Weights of a small GPT-style language model, trained from scratch on English Wikipedia.
Size: width 192, vocabulary 4096.
Architecture: RMSNorm before each block, untied embeddings, shifted keys, exclusive self-attention, hashed n-gram embeddings, skips across layers.
Each number is 128 + 32 x the weight over its row's rms, rounded and kept within 0 to 255. Layers, rows and columns count from 0. The size above them is the row's rms in percent of the matrix's.

# layer 8 MLP up, 512x192, rms 0.18, rows 64-127, columns 0-47
size [108 106 107  96 107  95  83  94 100 100 102  91 101  95 107 109  99 107 112  99  97 106 102 104  98 101 100 103 106 102  98  94 108  96  93 102 110 131 103  92 106  97 101  90 100  85  94 110 113  86 109 103  99 100  96 102  18 109  98 103  94 107  97  97]
[[167 161 171 110 115 138  72 179 101 167 176  91 190 166  76 129 135 101  68 161 113 111 107 120 126 129 131 133 137 157 159  47 128 104 164 123  87  97  69 151 170 119 104 101 139 113 158 173]
 [ 94 104 104 110 131 113 120  96 141 143 134 104 124 109 169  97 102 152 103 123 132 130 101  93 116  43 148 163 117  98 137 140 167  99 138 183 127  89 189  85 123  67 154  94  58 203 136  97]
 [139 156 125  64 113 150 179 142 161 156 107 171  93 117 111 116  93 107 120 193  46 127  82 132 140 164 124 125 164 171 159  83 153 179 138 116 125 105 105 193 138 127 126  82 131 118 153 151]
 [139 132 122 131  98 104 151 137 149 121 125 134 147 161  91 118 112 106 125 120 133  85 110 115 199 120 111 108 194 134 105 136 116 142 142 169  65 118 128 110 102 122 114  51 147 176 115 100]
 [111 142 149  96 165 109 122 140 107 106 124 110 137 143 162  97  88 115 141 117 182 172 165  71  71  91 111 142  89 137 143 170 151  92 158  58  80 150  90  96 114 163  63 141 152 170 100 108]
 [170 117 143 118 185 103 136 116  73 136 131  87  91 106 132 106 180 127 138  56 118 143 134 146  82 211 168 143 130 147 144 138  59 172 191 165  91 106 103 156  71 162 121 115 114  94  76 149]
 [135 109 130  34 177  93 161  91  75 147 110 122  51 157 145 110 120 118 109 169 147 168 147  90 123 142 150 142  92 127 176 169 121 115 132  66 102 129 181 119 161 145  85  74 124 107 131 151]
 [164  60 118 152  82  99 112 156  93 160 125 157  79 178 124  81 170  98 127 184 135 102 165 132 143 108 139 136 138  99  98  70  86 116 108 102 195 119 157 173 113 118  96  88 138  60 108 147]
 [169 130 109  66  74  80 102 137 131 125 172 145 141 183  92 160 108 135 121  77 130 112 105 152  99 143 196 119  95 200 185 192 149  77 142 117 137 118 125 134 101 133 129 142 107 133  91 118]
 [118 116 164  99 125  46 197 169  93 143 116 120 114 163  34 102 113 101 185 142 122 126 163 144 148  55 132 164 118  99 118 168 181 173 154  97 133 123 101 135 123 156 108 129 141 121 117 110]
 [113 178 108 111 151 116 122 193  87 159 148 124 114 131  85 193 131 127  85 102 105 156 185 121 151 112 119 115 128 198  65 182 120  79 114 177 128 171 179 161 105 142  87 132 165 117 146 170]
 [ 68 110 137 148 116 110  83 123 110  39 120 123 137 124 145 103  97 109 138 167 169 155 128 157 185 125 155 153 168  91 134 186 177 131 120 146 124 141 122 136  92 118 159 103 131 160 121 119]
 [127 107 117 100  82 118 133 107 134  87 151 157 107 143  98  87  90 122 153 165  71  98 122 134  74 136 120 162 136  94 132 110 121  62 120 151 132  95 156 122 110 168  98 139  87 167 104  57]
 [ 55  96 156 165 152 189 133 188 121 132 170 186 140 132 122 147 121 126  92  89 180  91 139 162 129 117 172 117  97  75  74 194 122  65 113  55 155 161 135 105 170 120 135  96 150  97  91 150]
 [134  75 135 191 106 192 129 166 142  63 181 108  83 130 183 149 119 178 157 151  97 108 159 147  96 110  97 125 129  94 158 132 105 120  76 109 189 131 129 121 114 152 120  99  88 160 102 144]
 [131 197 168 131 120 159 149 133 159  83 155 162 182 119 145 190 160 142 132 109 114 181 141 131 149 161 179 149 157 125 157 120 155  84 164 175 126 135 140 193 112 103 142  93 213 135 103 117]
 [120 116 121 105 162 119 170  43 130  84  79 114  84 169 139 138 121 147 106 183 132  99 162 131 142  81 117 136 110  94  87  64 111  94 142 108 129 152 150 127 154 165 143 186  86 143  95 117]
 [118  84 111 146  91  68 143 149 117 184  63 125 108  98  90  73 134 151 140 155 181 131 134 116 144  97 183 132  86 105  97 155 162 140 125 135 121 106 136 106  96  91 118 149 172 128  84 176]
 [177 155 131 148 152 134 100  91 194 130 111 101 131 105 142 141  70 175  75 118 100 126 129 162 146 173 156 180  64 115 153 106 140 111 158 154 129 145  93 183 158 120 144 129 125 140 188  34]
 [114 116 107 119 143  92 130  87 136  80 124 118 115 136  69 131 106 104 129 124 122 161  94 132 147 110 105 115 123 129 105 116  92 126 183 158 117 113 183  79 123  92 137 102 152 147 136 139]
 [123 155 101 122  89 139 149 110 131 152 137 118 158 130 122  90 103 161  65 142 182 121 120  88 127 103 164 102 119 163 143 139 178 123 125 125 117 123 117 124 122 111 177 132 128 104 120 203]
 [100 114  86 163 127 159 170 114 113 172 160 133 180 106 158 119 126 126 126  99 112 116 129 151 167 158 131  86 137 127 128 155  58 160 146 126 133  51  86 137 134 177 111 174 141 130 201 155]
 [ 94 147 120  37  88 176  43 172 149 128 147 128 140 185 138 114 129 172  84 115 176 123 148 138  81 187 159 137  75 170 130 104 154 150  93 171 139 163 152 127 137 100 144 150 113 113 157 165]
 [126  71 178 116 113 147 146 110 106 102 112 140  96 113 137 148 117 106 102 134  83 132 140 136  69  97 135 158 108 117 142  93 154 112  94 135 148 103 169 137  75 114 143 155 166 156 133  75]
 [112  88  61 114 102 192 137  34 143 150 102 108  85 178 101 119  84 138  75 118 100 160  50 158 165 131  79 153 143 153 164 102 151 129 157 140  70 145 126 112 122 123  96 154 113 134  77 148]
 [141 103  88 134 101  99 107 129 124 120 127 146 103 114 140 125 134 128 129 200 130 148 161 100 161 106  81  85  69 199 116 153  93 108 116 133 152 178 121 132  99  96 121 126 145  89 111 137]
 [156 158 119 139 146 105 219 126  89  97 119 145  64 133  89 151 144 150  96 131 171  99 163 153  80 124 148 137 189 160 120 157 135 101 122  77 138 124  95 138 103 174 149  98 126 152 148  85]
 [114 109 134 108 153 155 116 108  79 167 154 114  90 160 118 139 119 162 122  99 150 140 153 116 172  15  99 125  69  97 105 107 135 122 139 123 137 145 108 141 112  88  43 159 115 136 128 135]
 [114 117 130 163 156 131 118 130 131 132  84 187 195 144 121 129 142 122  82 107 204 133 152 166 129 144 136 128 125  94 153 181 148 141 131 104 170 135 125 113 170 134 110 111  76 110  90 135]
 [153 122 141 181 146 176 126 138 119  95 126 142 118 175 114 124  94 167 105 148 145 112 135 141 131 126 130 184 154 146 118 180 132  98 160 124 123 126 117 106 182 122 129 148  76 100 136  99]
 [110  91 167  66 162 114 125 123 113  45 103 162 118 148 102  92 147  70  89 167  84 109 144 116 101 175 124 109 133 154 109 105 107 204 120  99 115  91 159  82 168 134  88  79 132  74 140  87]
 [103  63 110  66 109  68 190 100 169 146 166  90 116 105 121 124 159 137 119 152 100  98 165  96  91 108 158  99 162  63 141  95  85 129 141  85 149 146 177 118 165 159 156 187 168 120  73  86]
 [119 161 123 112 187 108 169 157 187 127 129 122 144 154 164 109 139  90 151 121 125 142 199 171 139 114 135 106 101 138  87  99 151 112 110 168 133 122 140  52 110 126  96 121 124  95 145 174]
 [129 164 141 169 130 120  39 143  72 118  93 153 103 146 136 140 138  61 160 116 151 158 106 109 110 146 143 152 122 155 115 137 138 128 144 150 115 175 142 143 171 138 123 143 118 150  93 132]
 [115 213 176 120 124 109 149 125 146  29 121 164 114 120 114 185 134 146  92 157 137 114 143 141 160 157 132 139  74 156 110  77 177 153  97 131 140  89 141 126 119 135 138 132 139 102 144 110]
 [191  37 102 104 118 210 122 135 197 168 120 179  97 160 138 126 179  95 166 157 139  96  89 124 116 162  79 155 129 130 109  82 130 141 145 132 104 162 118  97 144 173 110 132 105 167 178  76]
 [139 106 158 174 173 116 141 160 108  75 159 157 108 152 193 115 157  95 104 147 122 131 149 107  56 134 101  98 138  64  87 147  64 121 133 219 170 102  83 126 127  85  96 143 121 150 145 109]
 [130 193 110 109 169 160 146 134 124  81  66 143 108 128  87  68 124 148 148 119 122 105 133 154 157 125  75 140 102 147  78 114 151 145 150 162 114 142  91 147 164 149 122  44 192 102 130 135]
 [119 118 114 187 116 134 136 142 161  96 168 129 135 192 101  89 134 140  57 131 166 101 132 111 110 116 197 182 114 116  67 141  74 155 173  93 115 163 106 151 184 146 103 168  91 141 172 130]
 [146 101  96  79 155 153 187 158 115 120 124  86 123 118 108 120  76 160 182 147 167 112 165 100 138 124  83 141 139 137 120 171 132 131 109  49 151 123  97 127  92 111 143  96  95 140 122 160]
 [137  86 131  91 117  80 165 119  99 160 203 161 142 118 188 105 133 110 147 128 149 171 133 145 187  99  92  89 143 157 132 182  75 168 105  85 172 207 177 105 142 107 156  99 130 127 112 116]
 [135  99 114 149 136 105 164 170 164 122  75 112 171 153  58 173  77  88 150  76 128 124 152 184 206 121 116 102  88  72  90  90 133 120 147 107  91 144 126 179 139 127 144 169 120 166 131  50]
 [158 124 101 162 117 115 179 127  88  91 146  59  80 157 139  95 130 161 119 149 153 140  78 113  93 123 122 116 156 167 145 161  63  87 110  88  90 132  91  96 132 125  96 147 126 106  77 110]
 [142 142 130 133 114 106 129 169 106 125 134  97 146 141 180  90 100  63 150 164 167 160  85 128 158 134 156 109 111 107  83  98  83 110 126 176  93 101  77  91 102 134 111 114  70 133 133  80]
 [123 112 138 151 127 117 112  90 101 165 106 130 159 140 170 121 101 124 154 161 153 145 118 122 160  99 145 119  83 109 172  97 209 121 139 117  73 161 125 104 113 137 128  90 195 132 198 111]
 [106 121  81 183 133 153 164 134 155 150 118 215 183  83 187 150 124  92 105  76 125 111 173  87 115  86 113 104 136 108 174 100  97 180  97 123  99  82 109  70 152 141 128 163 191 103 155 127]
 [129 131 120 124 163 132  88 137 145 151 134 100 122  88 132 121 233 196  51 131 101 154 194  96 119  96 127 205 162 167 116 114  60 156 160 166  89 108 129 147 120 160 121 123 183 144 139 136]
 [105 132 150 176 103 119 164 177 138 168 139 141 141 213  88 135 129 158 109 154 109 209  81 154 160 165 113 150 160  24 114 124 125 172  63  93 172 149 144 156 115  93 102  88 119  99 142 121]
 [137 129  69  76 103 103  88 155 104  89 127 191  89 174 165 160  90 150 140 155 148  65 121  52 167 121 148 110 101 115  87 134 138 100 124 176 107 158  98 117 134 110 109 116 121 164 151 122]
 [158 150  79 127 173  91 143 135 129 111  78 146 104 145  73 105  75 121 150 134 165 105 131 130 127 200 120 141 144 124 109 137 147 142 134 185 108 154 120 122 154 154 117 136 139 127 101  81]
 [113 131  97 110 167 117 171 129 152 139 117 139 123 178 190 113 189  71 170 157 126 154 127 149 141 129 140 128  75 166  94 161 160 117 101 157  88 128 166 101 131 199 172 160 153 168 111 142]
 [178 118 137  80 141 160 131 108  89 116 116 135 150  79 106 112 108 141 100  98 125  88 126 163 132  89 151 124  96 135 152 109  79 109 149  81 126 168 130 151  79 125 132 105  89 112 105  98]
 [127 118 151 161  90 170 108 161 186 120 130 139 162 143 125  92 176 108 116 114  60 147 162  86 159  72 160 152 139 122 118 126 112 122 170 131 142  88 121 177 176 150 130 124 147 136  99 116]
 [140 216 200 146 122 149  38 128 111 150  79 165  99 154 105  75 168  72 134 132 163 143  88 172 177 149 151 166 166 185  54 137 109 130 161 124 174  81 122 133 104 111 134 135 105 120  91 134]
 [185 172 119 141 101 162 112 159 118 106  90 149 164 163  89 130 167 113 100 180 125  75 156 108  99  85 178 115 177  95  63  94 118 134  96 160 177 159 117 111 129 126 153  86 145 126  50 141]
 [ 75 107  90 142 140  60 151  93 135 122 165 108 144 115  95 143 195 124 138 132 115 164 144  97 173 101 171 158 157  72 118 150 108 120 161 142 103 117 111 119 116 100 176 182 128  75 166 121]
 [163 127 148 120 139  96 126 140 145 110  82 125 126 127 151 148 108 201 153 111 113  92 149 118 131 117  88 105 136 146 138 122 155 125  99  98 134  93 175 123 152 117 137 148 128 141 155  62]
 [112 160 101 203  78 107 185 159 145 134  81  87 111 176 152 144 177 150 103 113  67 177 127 204 110 131 134 137 111  81 151 103 169 155 150 124 116 150 177  54 144 118 208 109 119 128 166  91]
 [ 73 144 165  77 135  51 100  96 135 113  96 105 167  82 132 107 116 167 147 106 159 127 108 109 165 112 173  82 114 142 129 122 146 133 110 145  97 113  96 150 119 103  97 149 122 134  88  79]
 [116 147 194 128  77  98 161 144 135 160 182 131 128 128  60  98 174 174 102 102 116  90  82 165 118 124 163 137 139 128 171 116 149 117 104 135 144 174 101  95 170 161 102 143  78 156 163 122]
 [ 96 133 112 139  89 132  84 192 165 115 128 125 125 181 124 102 107 181  42 188 144 163 119 100 108 135 100 138 161 149 101 154  93  72 129 130 106 100 127  97 155 153 110 101 170  97 136 120]
 [ 73 119 135 149 122 133  92 119  72 103 150 186 149 148 104  54 115  77 151 101 153  52  95 148 139 110 131  87 123 121  94 118 105  77 130 144  94 152  68  98  99 106 112  91 109 105 135 160]
 [153 147 120  87 109 127 177 191 128 120 164 120 136 126 100  90 128  82 129 151 100 118  92 144 221 178  94 100  81 116 114 143 137 105 112  99 117 122 148 143 147 109 151 105 167 151 156 143]
 [176 202 137 124  83  92 181  80 112 103  72 139 135 137 123 135 112 173  54 144 111 109  53 127 102 129 129 126 117 161 109 137  71  88 130 119 113  92 122 135 134 103 128 147 155  72 194 131]]